config = dict(
    activation='relu',
    qk_norm=False,
    attn_scale=0.125,
    init_std_up=0.0213,
    beta1=0.95,
    decay_fraction=1.0,
    decay_shape='linear',
)
Each number is 128 + 24 x the weight over its row's rms, rounded and kept within 0 to 255. Layers, rows and columns count from 0. Numbers have three digits each. The size before them is the row's rms in percent of the matrix's.

# up: layer 5 MLP up, 1024x256, rms 0.179, rows 516-568, columns 0-127
# down: layer 5 MLP down (transposed), 1024x256, rms 0.175, rows 516-567, columns 0-127
up516 091:142143145119133134142141094105100086127122138150097106117128141198149149136121121128073128146149091134112138163149132108123097178141107122180142132128098138133132120148089098097098102074121117102142186164071146115091135137119103145120148120099099142080111131105099129108124112131118128158144129127113154111187100107136118146145143121134138122132150139114114184125129140162154149142116
down516 094:103141085151144094138124109119119108135133128144102123123169112116134139114147176155081118091129157146081110139133106141086123107128147146148122124124111131114099078107078121117151135097136134111133154134130074095090131146112148140114139124119144124142076103118122081120114121141120161140134093120135159131125141117101131103110165162149162144099113136167087125089131117157106099162127
up517 111:116099101144143131120110138161121074105100133150089150166128123115082128116134145131121170131157182179147111126119119093124172132124108134113139127102132103139150096128125137138117173068120162145134076135131156134123155108160122167110104156122141091129140132174101053142111178133138099104135128108115151128085111079073150136155123139092140126124128113108145103184122133124146142122110
down517 104:114141177117131133163136125140129080133139126154132142112091129083125099125104138098134090093125163160111089143114143147136148106115131087142148129116173117127130149133165121121139119167127187127087097120144149130148124135138172157143158109123120129133151081147112150089115109125107104142143130120159148140101129131143126125136149136099088125132144092130141149141072131162106137141111
up518 112:146145123114117104161151129104143100114102122122093106069115086107133103120179112092135086142132173117116123120143143107092152093107115118132141173164190118150121153149137101110147123118122122123104156184131113098152132122104112135115202085141138121145136102112134121137152104099099122158107145112084101096142114164117144157126127145157130158072145181163131105160123110128155117142104
down518 104:101125102127063115096162112167126154136150124157108146106115100123119131146122102104156137113111146142137155165105160123141124097172146154117100132108179135125131141119157135111101113114125117132122134181095121139121146111097137132121125147183090119110145138106161110118141107146118122084143110161175180181079157107132105164158157122186117128120124129148080123161130111064093128171103
up519 107:126127143153109125125082111112119119097111126164141135158106125100120140120080111132156169129119157141132113120191123121148120136149108141125106136140132146146146127148103140121165117141114147122160097133145111103105128102094131100097139093143132162170119135105086103143137110134103111117115095149100148069117138137109178105122097141094091116173126134099138110117160095099110140131149
down519 109:143121163104084147165141113135109167121069136130167144154111101111131197099114104135134147164133133101131148165134138122127153106135130134133103157155165101096150151119131127117157096168156084142112122111113148106152142148116136103102106131174125128126146181169115147129116126129084097115085126111103114139127092085124202090131114127101140126142115128127166146145086138117146124115119
up520 089:157162170134132120108119137139159159110121129157130173121106135112147137143108176147130099153124161129131103179135115146113115131138132140101109168118118136137093096139069123119097158097154197097114099109136149136116131112111088140142173115106095091114080116117098151110152137138134128102132172138143153176118116146154165145138118127082151136136168132128133084117158139097142132095137
down520 086:157093165080126128155123113143122129137150106157128126105122131137156110128141118114086099091168127114118131208095111095165072109167127149090158126110108108139128086103107134107106124128142138136075125103136131148136102123136081156130150147138107115153106115089142130127119139131109140113122151111053127144050147118148111127136128103119183156134133157146128125118085068128121112104145
up521 104:144162110139133113153168126146110120106118125140154119123057106128108141131159117126117176136127139119122114156161132140120123095125124143140149096117125142139110168113126104097098153095127115202140131144130084147109106118118118120120172143135151114135114117106094109145135138141089109122084167115143148139125094100081100135097137118132119126121115171162183186128114105139145146133147
down521 091:121109164170136071136152164130112108130099098124104118111148162120146109087106144113115119102152113111124132117132121141145117109100128121112141154166107111181117127092150150126116137138090079090154107106173158135119157098137160151091118119111092137144152124130134130142140160128109128142159113159145093108109079141154110162184113119129120091159138147172137125133120145126097110138105
up522 104:121085109106104137167099104110115151121123123164127106139112178132110118097112128102139110097140145133152120110107124120114111167155139174118115150108153123155174122140136145118131108157104134130129099146145167133103103127115111131120114148136107110114095099136128143183137098114103135133155153130131122134130121162137157140131147093114139165104068122105129119150133142113121111096129
down522 108:101140127150119097138155139126092087134159110089116172154170160122092135137135150165168090101137111123128138109118124118116157111175118136109137129129150109137153122116116130124148142094149096160142122163156122133155118111123123131154157112076134112090115097134131137117109103128146094139132100106160075110101141119128122172105122135148119167135112160095134134141146155142146119171107
up523 112:134175120089084111131164175124112143102141109111112148108162159116106141140156104156134151135110107124150143105087159140142133136157109162144100126112135155076090163157153110083147161129174109142138156133076132100108151126110129098150101106173080122140188138102134159134151089144107128121094172161100109092109145125151140099148127153130168094085138142144150116141125098145160120115109
down523 110:145171146155143192093136161095135111090135158151112170115086123167103094148119121090149134142127133131133142128096118167173147127145069099141126117143116127101114131149124147119119158106170128142115125127121150084144085130081115123136130077154088138120104163130098120110145139113131056179120124172144103126139193136138109133127098122116123150113120135148134133142153155116113122145141
up524 095:153128124116143122097110140098130115117113162115080138097122104101141141100117119094086138131104119067123145100084112110120092135108098134104128128136114129132109139097131134144099120131117146125170133108106150147089137093113139094151086121136142129148115174078116147149173075148120118125092131134128087120139137186151123144093124150108133160176130169140113101116168143139117102152111
down524 091:147115116152145121120105139133123121139097098104136126106124131149138114101145168136142119134145134127133150152094136175139145123104166126178144170082109137075071141122151151142120102118151117120106148106162126140119112167094091150135134154127098108146092115138099123135127093144088083141152115072085128121103137095118142146156156116105140134148144137105154111162178168120171153133144
up525 097:051157168129073127142141126116146141203138088118107109133142075104131168150135134137144148125120113143132125151131110129119135099120096154099129112109140142150139059132140133108097143122139127144122090147106154101133117083126149136135136130130125086154188150127142120088095110128151126123167105179094143124128097127135124166113108076151124115114126165114144131122117155127123127088118
down525 096:138124110146104174108099121148113125111144121103113138115172086112140104137149124131195173135113127134118053144153155149159117112187157134097183113071110155123142126163138157134122138129106120109151110125089142159134137176123157129132120128130121119127132128073127151116159122119112138189133107113108110159145100101134127122120122155090101137129149099108113112114126137119145136093120
up526 085:156147078114125137131117118178153123111097124122139119110152113157083110133109122146119118114117177117150143136135142117095153146115130139099120098131153159097145133110099153102120131164126088115123084114150152128105129136154100103128110133133126159113159111141082151138099100135101108114144165149145113101136125081097165123119143087122134140123100099119139111127148152122113135182133
down526 098:158129125088130138111140121152112098098108167174117153159132135131164136111154095117089126107134129163172110120143108145135135135131139121162111145127130115128139093146118147146128151085132164105136130115142151121109157086116106104079166160115129122155137092117142110119113125092140097144164110110142088149153161108128125126136103114099116103161103115166101131125135083116090095136138
up527 093:139116087143070117151088144118156122115109141128121111147125098106144132117141107146122117143121136159140121126161136110116158149161109142141173133126099208106111159165138141103113126125140149106109149096123118103177181100126126118086075116107113134180105098154125134081125140115079144100138126100126098124124116129117175113139112139144095179099110112119137103137156140102142153173157
down527 100:087091118125117112145151128148124137105147131118144118177126124127145148137176100098150102069155163151119146150145130105136158122135128116159135093148101125114117133159097119099126129128142135156159106082094128113131090105135137189137093134113122108157151098127123181151138125144130117096126143095115096133107132133190151125117117139112108085093093121134174122130172109106102175121164
up528 098:152178145139154157125139094131103136146128100151139141125148143163101134155127116110127156108163130142142144149113141075112097089133119149124133122096133156160124127135128111142077139114112149136094146102129107063145120113106113105088088102148137118144126116111134102148105148150080127111113108111168113093102133111099170092122122105193136125114161121116092106111156132137142132140131
down528 097:152159130132177116109151125139128153155154147140140135199129126110157131110105132143072124088141121138131131150158157089109108151165107150096124123162144116119153146121103125115133117142107126153110084119107125143165132161116130065133107111111115120153123112121125115116137139116146102106137095117162099128086156159098174109136103133116102111124140107134077158196109170132158085100138
up529 092:154156113137164103128122182092137149132166123113126100105152153154126119152122139145167140131124219127138097127132121105101137123136151080114155146153127104169137143113136095091104101160154154127118116115138141128100122122130153144136125142080085100106156103116106124136170137162086147155133167112126158124148110113142123126107141133122113148133128135139146161123095124127123128141114
down529 094:149145161130153135117144145138163124125132123158048152132149150143120111120106149106109132137147121085115117142137108130122155109163141209077122116184123131114111112138146105129151139151157171128127137172116119159161122115162125162110134145127120100121114163113080133140119080137127134145181179111132144129168121113095125136113160161124162154148116132128157150107109134137165122123155
up530 098:077137100102120159162127111140133122131134138130073112090119166131141121117112149131105140113088132125104176096083130119141087106156128082078114177114159142127157119130114113136083117125087150166137153106101144127172119132140081122142155167128137147116119131142132107140112161118144107115108131118113073121156170137130153114101143138158130154103147147090160114112143112157120131135129
down530 104:134171161106119155107092140150159109110135138108126155134111098168114151123105090066102162111113091140130132150158124124127091161136146138168143159138147098129164146082114125143129110138110126177136134136100120112145081128125165154154159150137131129143128136079147111127146154124122119139129119171077133188138118143146139098149119110090107142140161111152114158142135137129135131114132
up531 094:154178150195159129138106141146096133154149115127119125116175169170111182158122142094109067127133113129136168121120095104135150121147140100096157142115124143110142129129130125151120125123146173132174122124153119136139102148122128137068128124099091099163109121107105086168186117136093109129126145080102137103152159133092116153113129101106145090152129140138166170129140186152162131143138
down531 103:115126147114113124122147115082160133161114180092179122190071106158143133141118128133162105132128130132134126086115113154119157102115112143146127143095113139152123165102145071149091103156089101121113154115101137159103176125113134133145094123155138130125106124120104102142140124173118139135112104157118142127116103142132133130098146109126124173090138153133112123116136113177091104158123
up532 095:094134164158135106133127128128105127123191163144127103131132157122129109149130126113096138111132145189160119122073132142181128134118094162125111113147150106131106111137120127098134153157097169141112159145108122093125133130130156129158111093075127123164104145127107137105135123099160142151118086127144138156179136161050123104141116135128115154098118156128140134156129119208208118105178
down532 093:186136101122109132140119133158088136087129090100137145087106114143147168108147149119145103098105101119104142131130149135126151131155180154141118142175114082143136131109145115135133118125133152092163138159117083157121153138155111159111130090142153169124132119126116123115102121109164143141178164136084122095069128107162144152178116160115080162179107128115153128076146130115100095145127
up533 098:094100133111132145135138123144085136120140078121127101126117138135133122154106157128119129184153105124128150132121146131160127156128100135138144122111112071165116100106143086102121114125182108130141153119140151177165110131108141146111149141097150057108112115086138097118103138131103157095159052128147149157117103134113153183156150115145165141107134133144118142123136120158118161089160
down533 089:095136130119134092119138131161193123100094116126133138123120120123139148117183149137124111133126122117121126122141153106120118150125146139094081102145161140120124118106163164108121144118136137124095119162177117133110158149091153152122101123094137128127127147151123155117122120164121151134116156119125083152135103107135141111146130109134074117096129140141134142129098198136101159164103
up534 100:105163125156129150132113111130106101130141130132114173144173124133162150160121136091145084100070133159133122121241131131096114133132141107150109171115092131109139181121126133143124170126116150165130110116052108083096120171146154129132083099130147126157174117128083122160109120140094124082140171108159146124154144146171126163105142120147103123148146119132121138105125125134117118158151
down534 090:146120141118138098136123111102145184125103113146127101109093122114113093130131126121139139139171133151136157114058122129154148106150120135138158126128189109147105072159101117131121115104145111101158119154167139150141142115119061126131123147116133123107092139136171122111155142109171146176135098162102136117107105149120109109143119110120166138114123112103134110164133100106119133092128
up535 089:100182117139145156176114123107127177153143137114127145109107113115138146108131115134156121135153144124090187134120140118153135139114092125095123079136120116144123129107131130124093135101142127146139121164115129148120117144138099126128132167198132096122119122140149087104098122106157117104123104191102103120137096123150139080108110161155119095153106113103143148184168112124199149130082
down535 099:098192141140131110131117139115120139161098087063105129129122161138148129158137135117128129158105170118161136121119115091116142157101083161155129126133164101153133090102120116139117133137104131138132114173165117160134164149139147154143135152115139103172147115141158134123131108128195075149131135167097111149137113126125121153103115149166151107133139101102167151116161121112145147139143
up536 105:111108150109106153122122105136119114117113113144131152118150148189123123088111107158161112111166165104142119153147127127124156181123128128113167124131139159062129143108111128109093136121137141080179074142171136101062099144145149120085154180094172141165100100114123112126116098124132117128125110171103158141162151105146118147087143074166112114127143119142170091135164144125130116133168
down536 109:125127093100083105123102156130114154149129129166108106124085105130103106133105127140135140118091122122138146184143143147125134151146129111172107139095166135130147173113135134127134121134154137152117107130098139148126107136109113125122119120092154139119143147169098137126096130106115145113130124102172094145103154093113131107161095152086093118172148095120154160148139118113144117119070
up537 097:143160109095097154106114108145097176139108157138100124121144184105159145086145122116127123108119079116130121097138124151099121092128114114115186143138096095151136091081130180085143099097123150123133100121144114080109144146148099131091192111109183135094118137121115158165110130102157124142134132124086141161099111156168156171112094167140123135105141098095155134131095102146125117121107
down537 099:176129123146101128154138141188116133124134155102107138093134114141138143179152148126108105119131115116147113149095133116159138113154101148169147092116133126137141127126129148124100155117133078125131154147100143089146100065101151079185176154133131146151156119123104151147123085148108126091150163138118103117121151186141184132148079143116173156116132083123133119123130130095153151142119
up538 096:136122117159134087128130151091094104132128173147122129122122103121163154169106121112112131106125154125162126131132096149134143127154135088108127098095117126156112158119117096089136136157117130109160110149135146132096135116130082094127078123153134154092109152178101121078108151093103124115133126152132128083149082137118079125134126160153135099149134124133158142177173132136118099158087
down538 109:090111161160091094129108100124154105163149127109115139138149134127175163156101140160144116115116142141110118125158095178151129138101112147083089144102129129172126135120117150149110081094116112119101124156148180117161085103141123151081107143115072072098125129155125130134148145090117098098127150133113087172112162117134116158135148137165105126131133104138153144156116100115137148147092
up539 099:153133125114136113138111191119140134118145067153118101150120147137142116106125131127127151129157077119142147174120152100137114110120127113123089130150103151131160130123164111111124108130157121180138142116140100115109163173169107098094167121170133157152087132100079147066130136136083109155124145168116154095128106186162135118102145114181098136129131130130151138142110130083143145130104
down539 108:116138160076125121150130124104111104155129132147116174105098171187108138120137143151130130176148137162119070082109134126102134097113121156149130102163125115096128167106107163094133144191112122152099139166123127130131142147142119119104175150150133189133113127113150124135153120103112116146166128145143135148125141145106140189108133134131119106152109147121104132102093114131120151179159
up540 102:123150088156122141132163098135126089176125141144129145175122127091072144140134112147141101125105115129135135141118100093102112142123151150124091122128104134163161123148114140123107160103106126146121103123133152152154094156168109099134124103172126128125134079114116173117082146127143116117166123123149083139148118149121164153114129118107129112145116153134137176093159091105116099112126
down540 099:158141101155113114105151168093078107133140082131103133123138100102110101146143193106165151117133110118108160117162111181125120144169166126107105093162097138123172125139105110163096107108129140121103107126056169125127096158118105104130108084105147142125092098134113162098149137134156102115126100099102121141129157122139102125136134163140141125103104166145157135150164100092118136127120
up541 092:106121136141142116145134069138112114103095134176099122153122103134145108139121166127140129107121142150098121142111100113099167119169130104100097125155086112128115122087126120129123127140132101159126130104105137118105113137129140130103137129126128098186112154120119111109129137104144120153139144135161099129139118088158159158109147136141109165119130099143142120169127120136141141090113
down541 101:098142117064176134139098151107078144134070141165071131103163148133162112161155128145089098150135149126174131143137117129103139137115128108139151106159078187126140092121169142137161131121117119132083091151124115120116102099107125181142131101123139090145114107137154135103115166150107100081155133166123121138141117109123094124119121098165151156183133149098123125149114135162126125137149
up542 097:156146155129116096108149084084147127076118135096154144140164144103147146125130103130153136116113159116160123152100123075157139096171113102129113169117135159103120140114099136181109085106117177108126059127146131129100121138135145116112100125105134135132108128126131132150207120142155111136160146085144124078105131141111135106115088153176111143166143168113163129127118127138126129096120
down542 096:107093143101081112121174167111124134131098125136113108157126126078133154143159151132068114108131117120167154114099165120152136114132147126099090120192102143127077118097161179107126120130130105138128120080143078110125119151132098155133136120135134098179146146114121143164123120129141146102140163107160145115115130152110119142113180152098121112136126166144095122139127114110165128168142
up543 096:097154135122145127137154105151143115110139133074147148117162186111089144147120105160111127141173128136141132116138139131116116129125138106101127108154159080135159140138091105130147130105156141120117143118150133136139151138121094149108124131100115132120093101106147142137136097153189090174107161118165122116114129127146132116113136104137070144167076140120122152110115138125122076093120
down543 100:192111145113169125134106117132109133115104163116135131167164108099104082115145162137161117183085131133114093131160157145102145149135148134140163134132144153127121119156120105104152142162129160143143122156124090180118145107144127140108158140152139139144114124119184144126140158152140094138116153115112165123127145096154151117152126138123115162184127119130111122114097121182137130123143
up544 098:146156147143140143140049102146109100173147170137107140085107097179172143141115100080129170102116123123129137121118123162123142130132108141133096134116096100076160096175110154091146137152127140165151141193131104135138115128126162116091124116116129136157125147116149105101156131110130124123139141091071116136121130090119137136167095095164126109128096100116166122156118116135137139151162
down544 095:128116129150116150110081126086110183108141131181175130103101107142146110166144166141126152133116141136133111130131182162143111130160132186154144133121127098164137122139095125115096143089139149133119123108109115112073126074169110128145110140143161144147140148143110106112119115155129131104127103130145167151147193135135154070117113096158105139166120150112159141135107115183117108125084
up545 100:103129184153144119133119123126125125140082180122138177119138141126142127067112145119135122118140129133145097153116138068136097106123078166128119124140144139150169139151136131138101115127107101085139163126143148152164110141113165145073120133133112095149114107113141137160096120132128080154096116122154125087152098149103068162112120120112145158144137100158162133150182114145172078115105
down545 096:073143109109172130155121113127103123139134133105111099180105156129176125141132104109118104167122101114144171147181103138158134185131112104135123123120155126162116184140100121113176158160126121118120156120121101100092124102172125123154129145105093152131128095126148130193129116136140128164141085116158135163155134165132139126109156096167127142111160099083135127151142156171166125101141
up546 103:103108126160153134092138157100097120074152104110156119083149100111130152110125110141123121089170187124144178123133160130150140120142147117107129083116113097099148108184159112116129154121105144093096140166126117125152114159135163135100066170133129151113146124137149123129092084103144124143129145102112137137141130158142124126152136121149141152136103127111130147127114106136131118114117
down546 095:197143132167115114124131114184142110109116157095129150152133096120123153116163109126077098115153139086098125170139138140114133161140139065142133118101121124137112129164130141097139126128152092101124129177113109127162120127107174106106096174114148118089110114135145143109123066127144133145103141103140110127124134119130158178134111157119140138179163121092125115124091143114155141131094
up547 094:151112078120118217135135153123104148104123113156078160090100109142125119132116126108139171107122149130087168157162115142100140131141164112133199101141161141115128149099122084144159124107102136113107112138096151149121124143126103105117109127132158113154095128109120098144155117165132174170106120126105136131129162099090147107113116109134113153109130129149173167131101195160140155105111
down547 101:145153108120107131107143139136141176101165130178086146132156140109142135093131122132110147142134104121156143151120173145178149144133166127076131122158104136116128147135092102104148107122107127126132114095121137099148097109126141147108099156065106139120128143110170150186115107130083132168106163113123161140117122102181143124128138102132108110117118126157078132127097118169136114112071
up548 109:114119101106129122115168101073152134157140131143180138111146142142126113123122135127112126112107140090152129109116080086167134118151123134143113136156129127167124138127127099116068143138106155109137208129149160129119091130097147129158079123129134127133101145143085130138101150105134104112087132143126133110140164113095146143131157151081098156092168118138123153122080112115172102095136
down548 105:114163074134098113157152174106107109126086160116106123129115140120124113123152129143119092114152138133177100119119146123118105172060106108124143121127118100156146175144123114117132132133090094178155082113116097112107149155114118156138147117154127139143133128125132125146112092094159149122111125160151142132115119170164125118161105138135148094126115111132103171132089127111125135106116
up549 119:123122121152143114140120100165085081157127115113128076159123091122086074126094121148124121128131121117132122159081147113127129095171117143114128153099177117111101184138145155101145140116062124119113171157149110123115138129098101134147169125163098142163147118125162126098116119082135144123112150127125109119114132094068125123116128116128146161147165099135169145142154171148126166124121
down549 104:076110117144159166139066135127138116161185112138105106132132149128177133137090137135131104156168095130124127135133094090143144100132167163102135147070151114123124131117118155119109105171143119097121150126171131167127128145082115113168136129114132123128148145110171116157135115105150089106153111085151110111120103123099141109096128127161106113127120106114126147134138142099188114125152
up550 098:146110122139157127208125111137124130122129092116122139123078134086171089164108133137137104142143109164087092152106148104139130174167123117146098121124155138129093130140139129118121151107120143143146145122112115118093133119114130094111117064133106103106160125164109136128116118132100137152104106161140122127173138146082112161129149124122120123081107133088095131133181123117137148104142
down550 094:082113138093112106106130106137144131157122111065136123153105156087161122125094147139110187146155113147099131124145112117102183111134136118129159122157098154094153158111127143142141150139117133125151076104140112102116076143135143080132153143156145131141115139102153158131114091098112118143190117104154109111141106138108127138126127176138108120140063142153169097104144135125113144121112
up551 110:113127179109158105143118146115114118094139125122135124156148111155131090118113133136133098121146137174133109101130154128095153117127119136180141140119160132114143152155143190089133125119126138179139140108127163083147103116142119147094105141139120143144129123118137149122149119118087120134153070133180110128120103117129116143158208104145120097115135121156121117151140081115127114071101
down551 106:199095132166110116098104116143118135128159123159110139198139094101146134130151118170165143111084123144121098114124132151157083155143129121118133159154156136170130133152143128149126146094143144143096135108099142192142109147154152087075130103131112120107110145115145122138093130094117152105156127111110139148126132121121113107179131129156117130091130130150150118106094113126074122173141
up552 099:113141142172098145135165108112140136118174135158065133133163158133115137130132116128146114088094123118120156127092129132107080179135099189116147121115169093121151138102140115152124150169116101085126123092112125119157127118114120168095182132198128140106124141112113099119144092147121150123118092134145122154124094107100115143092156110128125108195135132115145095132149132132102122168140
down552 101:114120113119103155160137105138149122125125109115156150142106144124131156132133138122120140106128144053146150131119112162140167180153105159124144130070128070149147142110155141128111131128145122110111137106120107113163145124151114156124120142070156130119130138083097069123123132160078088137095131103166114092109117103126144160132164098113185125115168115123088161119147160135147077100147
up553 114:181108120160091143148142124141160142087137086126147109138113149138096147117124099146128165133075136143093152113117149135146124154124135113109132111132137163122176122111095142163117150172157114137085117130131155107110135138165102137104128156179062140127118115116131169158145123133117086105120132141129131125123107107135128162148128134137178161114093110104123124133105140147140107159161
down553 106:119141107156117170184101164130110063174154160150144129136131120156085129164141138167146112081123154145062118134129163113147126142100146147132122128131136084146118123093121135140121134108148111145084130143179147136167151130170113157142111121127076160149188125141142121107121133138138145101134144149096137131136103100113082133107160128115145128150122134146162095120137174161131111132177
up554 096:074104069114120142157174138123114146146123157135113150140118127148172131114139144127119162096128096119116117072134096130131120117128133124133077094168130166130147136132097112112108175089167107131151133139155140110130125087068155142164134168107155129097165144148106104130154130092086071139158096127130141141159141124148145102115118133082102116150144117143152138119129175125080141172132
down554 092:123094175107124123125119110175127137139167112131149121135127108134137155111142118090171089150100143101108088135090120107106112116104115168179137150135134108097090137132145168150169124117164133120107118098139161135125172125093113139137087138158115094139098162154112130108119104161136160113085125139093126095102131148132144095072116112172142135136116144111115097169128123106099077131126
up555 099:153119102161168119130121123100119164144121142170111156112116121144101134115142157069104106136127152135138125094060124096149081146131119111092145093101165169137146164174131152105110108166107131129139129113148136113176111120127090144123134089115122099140161090096150100163162129114103118208147132146149121135193165136126082109104108144106091121118122136149148084047138136155146144149105
down555 102:103144189076125174127125102125161122125105120107167131134091145118158109148167134110150127180118121157100139089157123171111143092137132131097146135141138122146142135151141177123129114170152116115081154122135120101121084141159148118124138132127158129135109140127101131148144097104101170143113139114131125145159184144109117126087134151125112109110151171109114127141137128113132105149148
up556 091:150141137105132104086151161146111130094102121108154154143087109066160121115109142095131140127119138136126158166113125175164136126135100128136110110178135094163155152117115136135188126123108107146127122154123132169116135105092120137114161147112144089144152123149144099162151127103127149121129108161097168129123112120135188161137122090116137146085080154138144168118109134092111150109097
down556 099:173140140148135133122109168099165137148125154151146102125132160131122102138088124125141130125075111105105139123115103147187147139160119091161130118157171152183150122107083086144111118151138110110182115091109096141138119097150160100140178097099113160140115084134122137095094137101145121118151117097132128162140110141128159117114120087128113169159168105138132127149126110142089122111140
up557 106:143128094133141137140157074094145116104158110120145116156153192071146137129095127154137141125120127153096135131146153140122144126140114153146134119099136155096115114135099131108113114126139166117135098127123129178141146191134177156155135187105128149126127138115114107144114118123167093119074093091125097163091139108091140135090145137079111141113147097114111161164176116130117130083163
down557 111:126118077142160128137126122093148116083124163106133153125146104131121138150093172103095155142144105130169154120116175180138123101133125119099139147165134136152130118125105130094084102099111129106149144140154134089161127116136145125135146160140150135106143164157097148150127154140161139133117102081049151123153114092139135132151163140130103125135124138168135139128138114153131125139156
up558 106:136131122132153103119205091110118132159167111175151136193165135144113159126104132127098161141118118159113132130094089133168082170155122078114158118143130122101087134093109119152104143160117123084128156126158160128090139159167148099108131161126108149165086148136164126118122096128122102118132163119136143128081136128123160131122101140166177141121127118135117133134150138099111097100136
down558 106:112128123138139116087160094086071164105178125169124130098154125120140138108094127143129124159140133128131141154133140120121101103149136110160106099137125155109156112081119089112105098128133149128148128116116115130134118143141126129130096125149135165131100111167118113130150104068090110104092140130123156120085087127114102113165098142146118115160121161111136157106061144134124101082135
up559 102:139115183097116143124170148133134083086111141182110137133151161105161102102108126117138141175144163175136065107101130115147151095140094150133175140082127132107164131134121102131131088103162142193117126148131133129128141114169103098113098111117133118135126169143136134129160134133128153185104114115157139153111106143093108143159164154105117150125119094116146133107120165143122136096160
down559 102:212126153135122129141163135166150157150116107166113135103123145083188149099124097149112181128179143135118110113133155114092094177107125142119101128112138113095100102145086171108131136074149152113095140119126112173111179155138141136131161119110098088124135109156143141133109153143129105121152142107123118142152093140140110121170112137104107131169137134113105153156163151135116137125101
up560 097:126130149136124154142154139146118147134134148175096116136186148123148153120148114200145096104093138096122154091162101088096139150148120119107117136108113142177134075136170122097148151138157110159115166146122098131103147119124079116134158176096128118109130140113156060104105133121157149114148135142106131156125121098131086069110108134103127132125116112134118098152136122110151089124140
down560 096:061153151131148145139164114124113165142115105124104109150160146149124110109105089112116141131116131121125165116141104146117187187124153112124083125135101137121091115097159152096150098150137121089132154153153100114111117159121129145092173115088119104151140145138171095115129097133120106128142159128107143121146154163124125109141119117105145144120117130105145105147112144149169131168145
up561 094:142106128074121181086135147097131133106123147151143146090169086143113141122184117129142162089129169121112149151103134163071155106146103122149134106086133119144145142105091113108151104158154154075129085154144130115107132125153143094137088144134129122145111154125110083108132089134121123121117110144096110131122149112102116175142153111162110142187099127124143134118131157146107158106114
down561 095:120094166109114110135105104166139137130117109133075155109113152150122138162051129077151140159106154135092102106167156122110110108145131134138116123139115109178134109111142079137136134141074129125123093135168117156173123128121073081117141147139140105124107167136142074129102124129096148149116125091156128114100155172105149108160119135120142125118135095097109151148129120137135135127120
up562 098:132105145104139125136116137068168113111140082135127157109116146077132127100154112141109090163170147192136180109169120102131121118123121177119169117116107103158179132159117115124133143168127131121142148145140110104123164147109132147150128119092120117122113073158088118118117098122162180161148143138155117108129133102161140115103106145150135084134150144155140132120121120144148144123097
down562 100:207128149108147128122121143115104143106114105138052097108143145156128149102123131124133125098089145193115106094084112122110136103106128146071104170131070126096134152082123091106124121148125101120140129114147054114177128106108149112092145106099124122148160120113070115141170104109130117119119129133114142110146143113124159145127114147109127131123150119152159126177149105156118165132101
up563 101:108093119136115114147178091115111111156133133195108142161072116113083150123128137116096141109097121136096128161136133108165160127159117097094070078141133137123126144170161112108118115139121155129210141134145126121144083116125125131095121141148132110130178087113148098125101085126154112174109114120115093147126136144138168114156133125124123095139143128124125160153122115130132119115154
down563 102:140150115130158160117112121108122124180104151177140113127144120117144149114149136175158134134110141149108104096103115121157122167129128075141066125126127143104118149152160067121102185103093144129098115123137110126138127177098145167112139120125145116137117114102097142107090116082124107113136113112132110130105168202109145112098126104121145160150123121103147093160141149147118103124123
up564 117:161071135134153111135138103098146136131173117147090130133130186118134192103133111110144116136128067185110169123117122081122135128132141165105190138116065133156148131138117088119118139172152121118141126106135118101148154118154102111135132126139130113120099110123109127095125121132158140154112120196149184163109129112093136093127107144121143085131144121154154162121115129146165163114092
down564 102:209095143110139127095132125100147156115118167150158137128146138078120147090131143109110086141140124155156129112146097111146122117101128158143123129110125110133140120128105109108114174122121143146096107131131110064138114140085156121203122139127167119186107093131126111120142135124132093126110127070099140109130127093146134170142108114101168118178111107085114127153133140114119118125139
up565 099:129157118115074123122119122128101120128158135139138120121136146161124124112132135112149204129101120122132109128115115103126128102078145162140115120123168150185143154140123142095130129148146111106116168141147118107082157101121175126149143132113152122091138147136156093157088193149134106118086151124070148132112111135117095124099104135103141093107126137133120138139156124124097120143103
down565 108:100116120105148087147082149119104105099112128086135141147131138139155112064164130082110167194106154120131183140133143151110138128125137165115088127126101142159159170160118117128111153121129169130130133156151162155144156168185107148126162134117154133077122129119139147158102154114142136168131111127116125151133087119111088110148112104085134146131152143102148133099101120122113117103144
up566 102:173169190188120154105153142136120131153129166115115116131127151154114145160126136094122127108123116099105159087129167146143107071189125081112167151125152137107171112125153155160097143145140170098142100177125131087104104154093106090170084128166123083116162109142118131090125171111126150131132123111102098113138148127159076140126111144119162137130107140106150167101087090146102127130128
down566 102:160148115145075099144141106107060140146122136128134108080136174162138121145173138162149134150155127072112163094110122109107170090145153061111125131123105112122120137134156095113137146110121132143144097184100071129139109102122144134147125110107169091123120150158103154121125169110089119147130119147127132118121154112154124153080177088133149127187125127147160147113114081093106127144136
up567 101:172127108101099159142115131121148129144200157090123087105103126139169129154094119143130131119091134165098166114151134157160175166095183078111138132125132134133144134136119150125133106153141099131057149130121151087128110108159161133112136107115141127140102086135142150127148146109143076089137111114150175093103130111107152131100159114110142145128129148168181163140140103055132091127126
down567 099:126110114123150136142123183114126175089099108161111111144129120142120157133175149096085135156106095083155157108150149172143135180140121161127129146117150155126135117132115081137105124109157158144139123122146164127102134131134133134096161174102136160156128141134098142166145137111124172125118123113086104166132164153132115097161109142072134177152090151124122141126125155110126092078151
up568 099:155135099113150091130155124099151137116117119096129135138110080133141138138071117087143106117110132154113126124145113153130139201138129080134151122139121081133165103122116147158081150133133118144170094114124158110114129180153131117121123117140146101164128122169112131203159106114128152147137114118108111124107142136134106149142175108108074145155121097150131131146150158121108098125163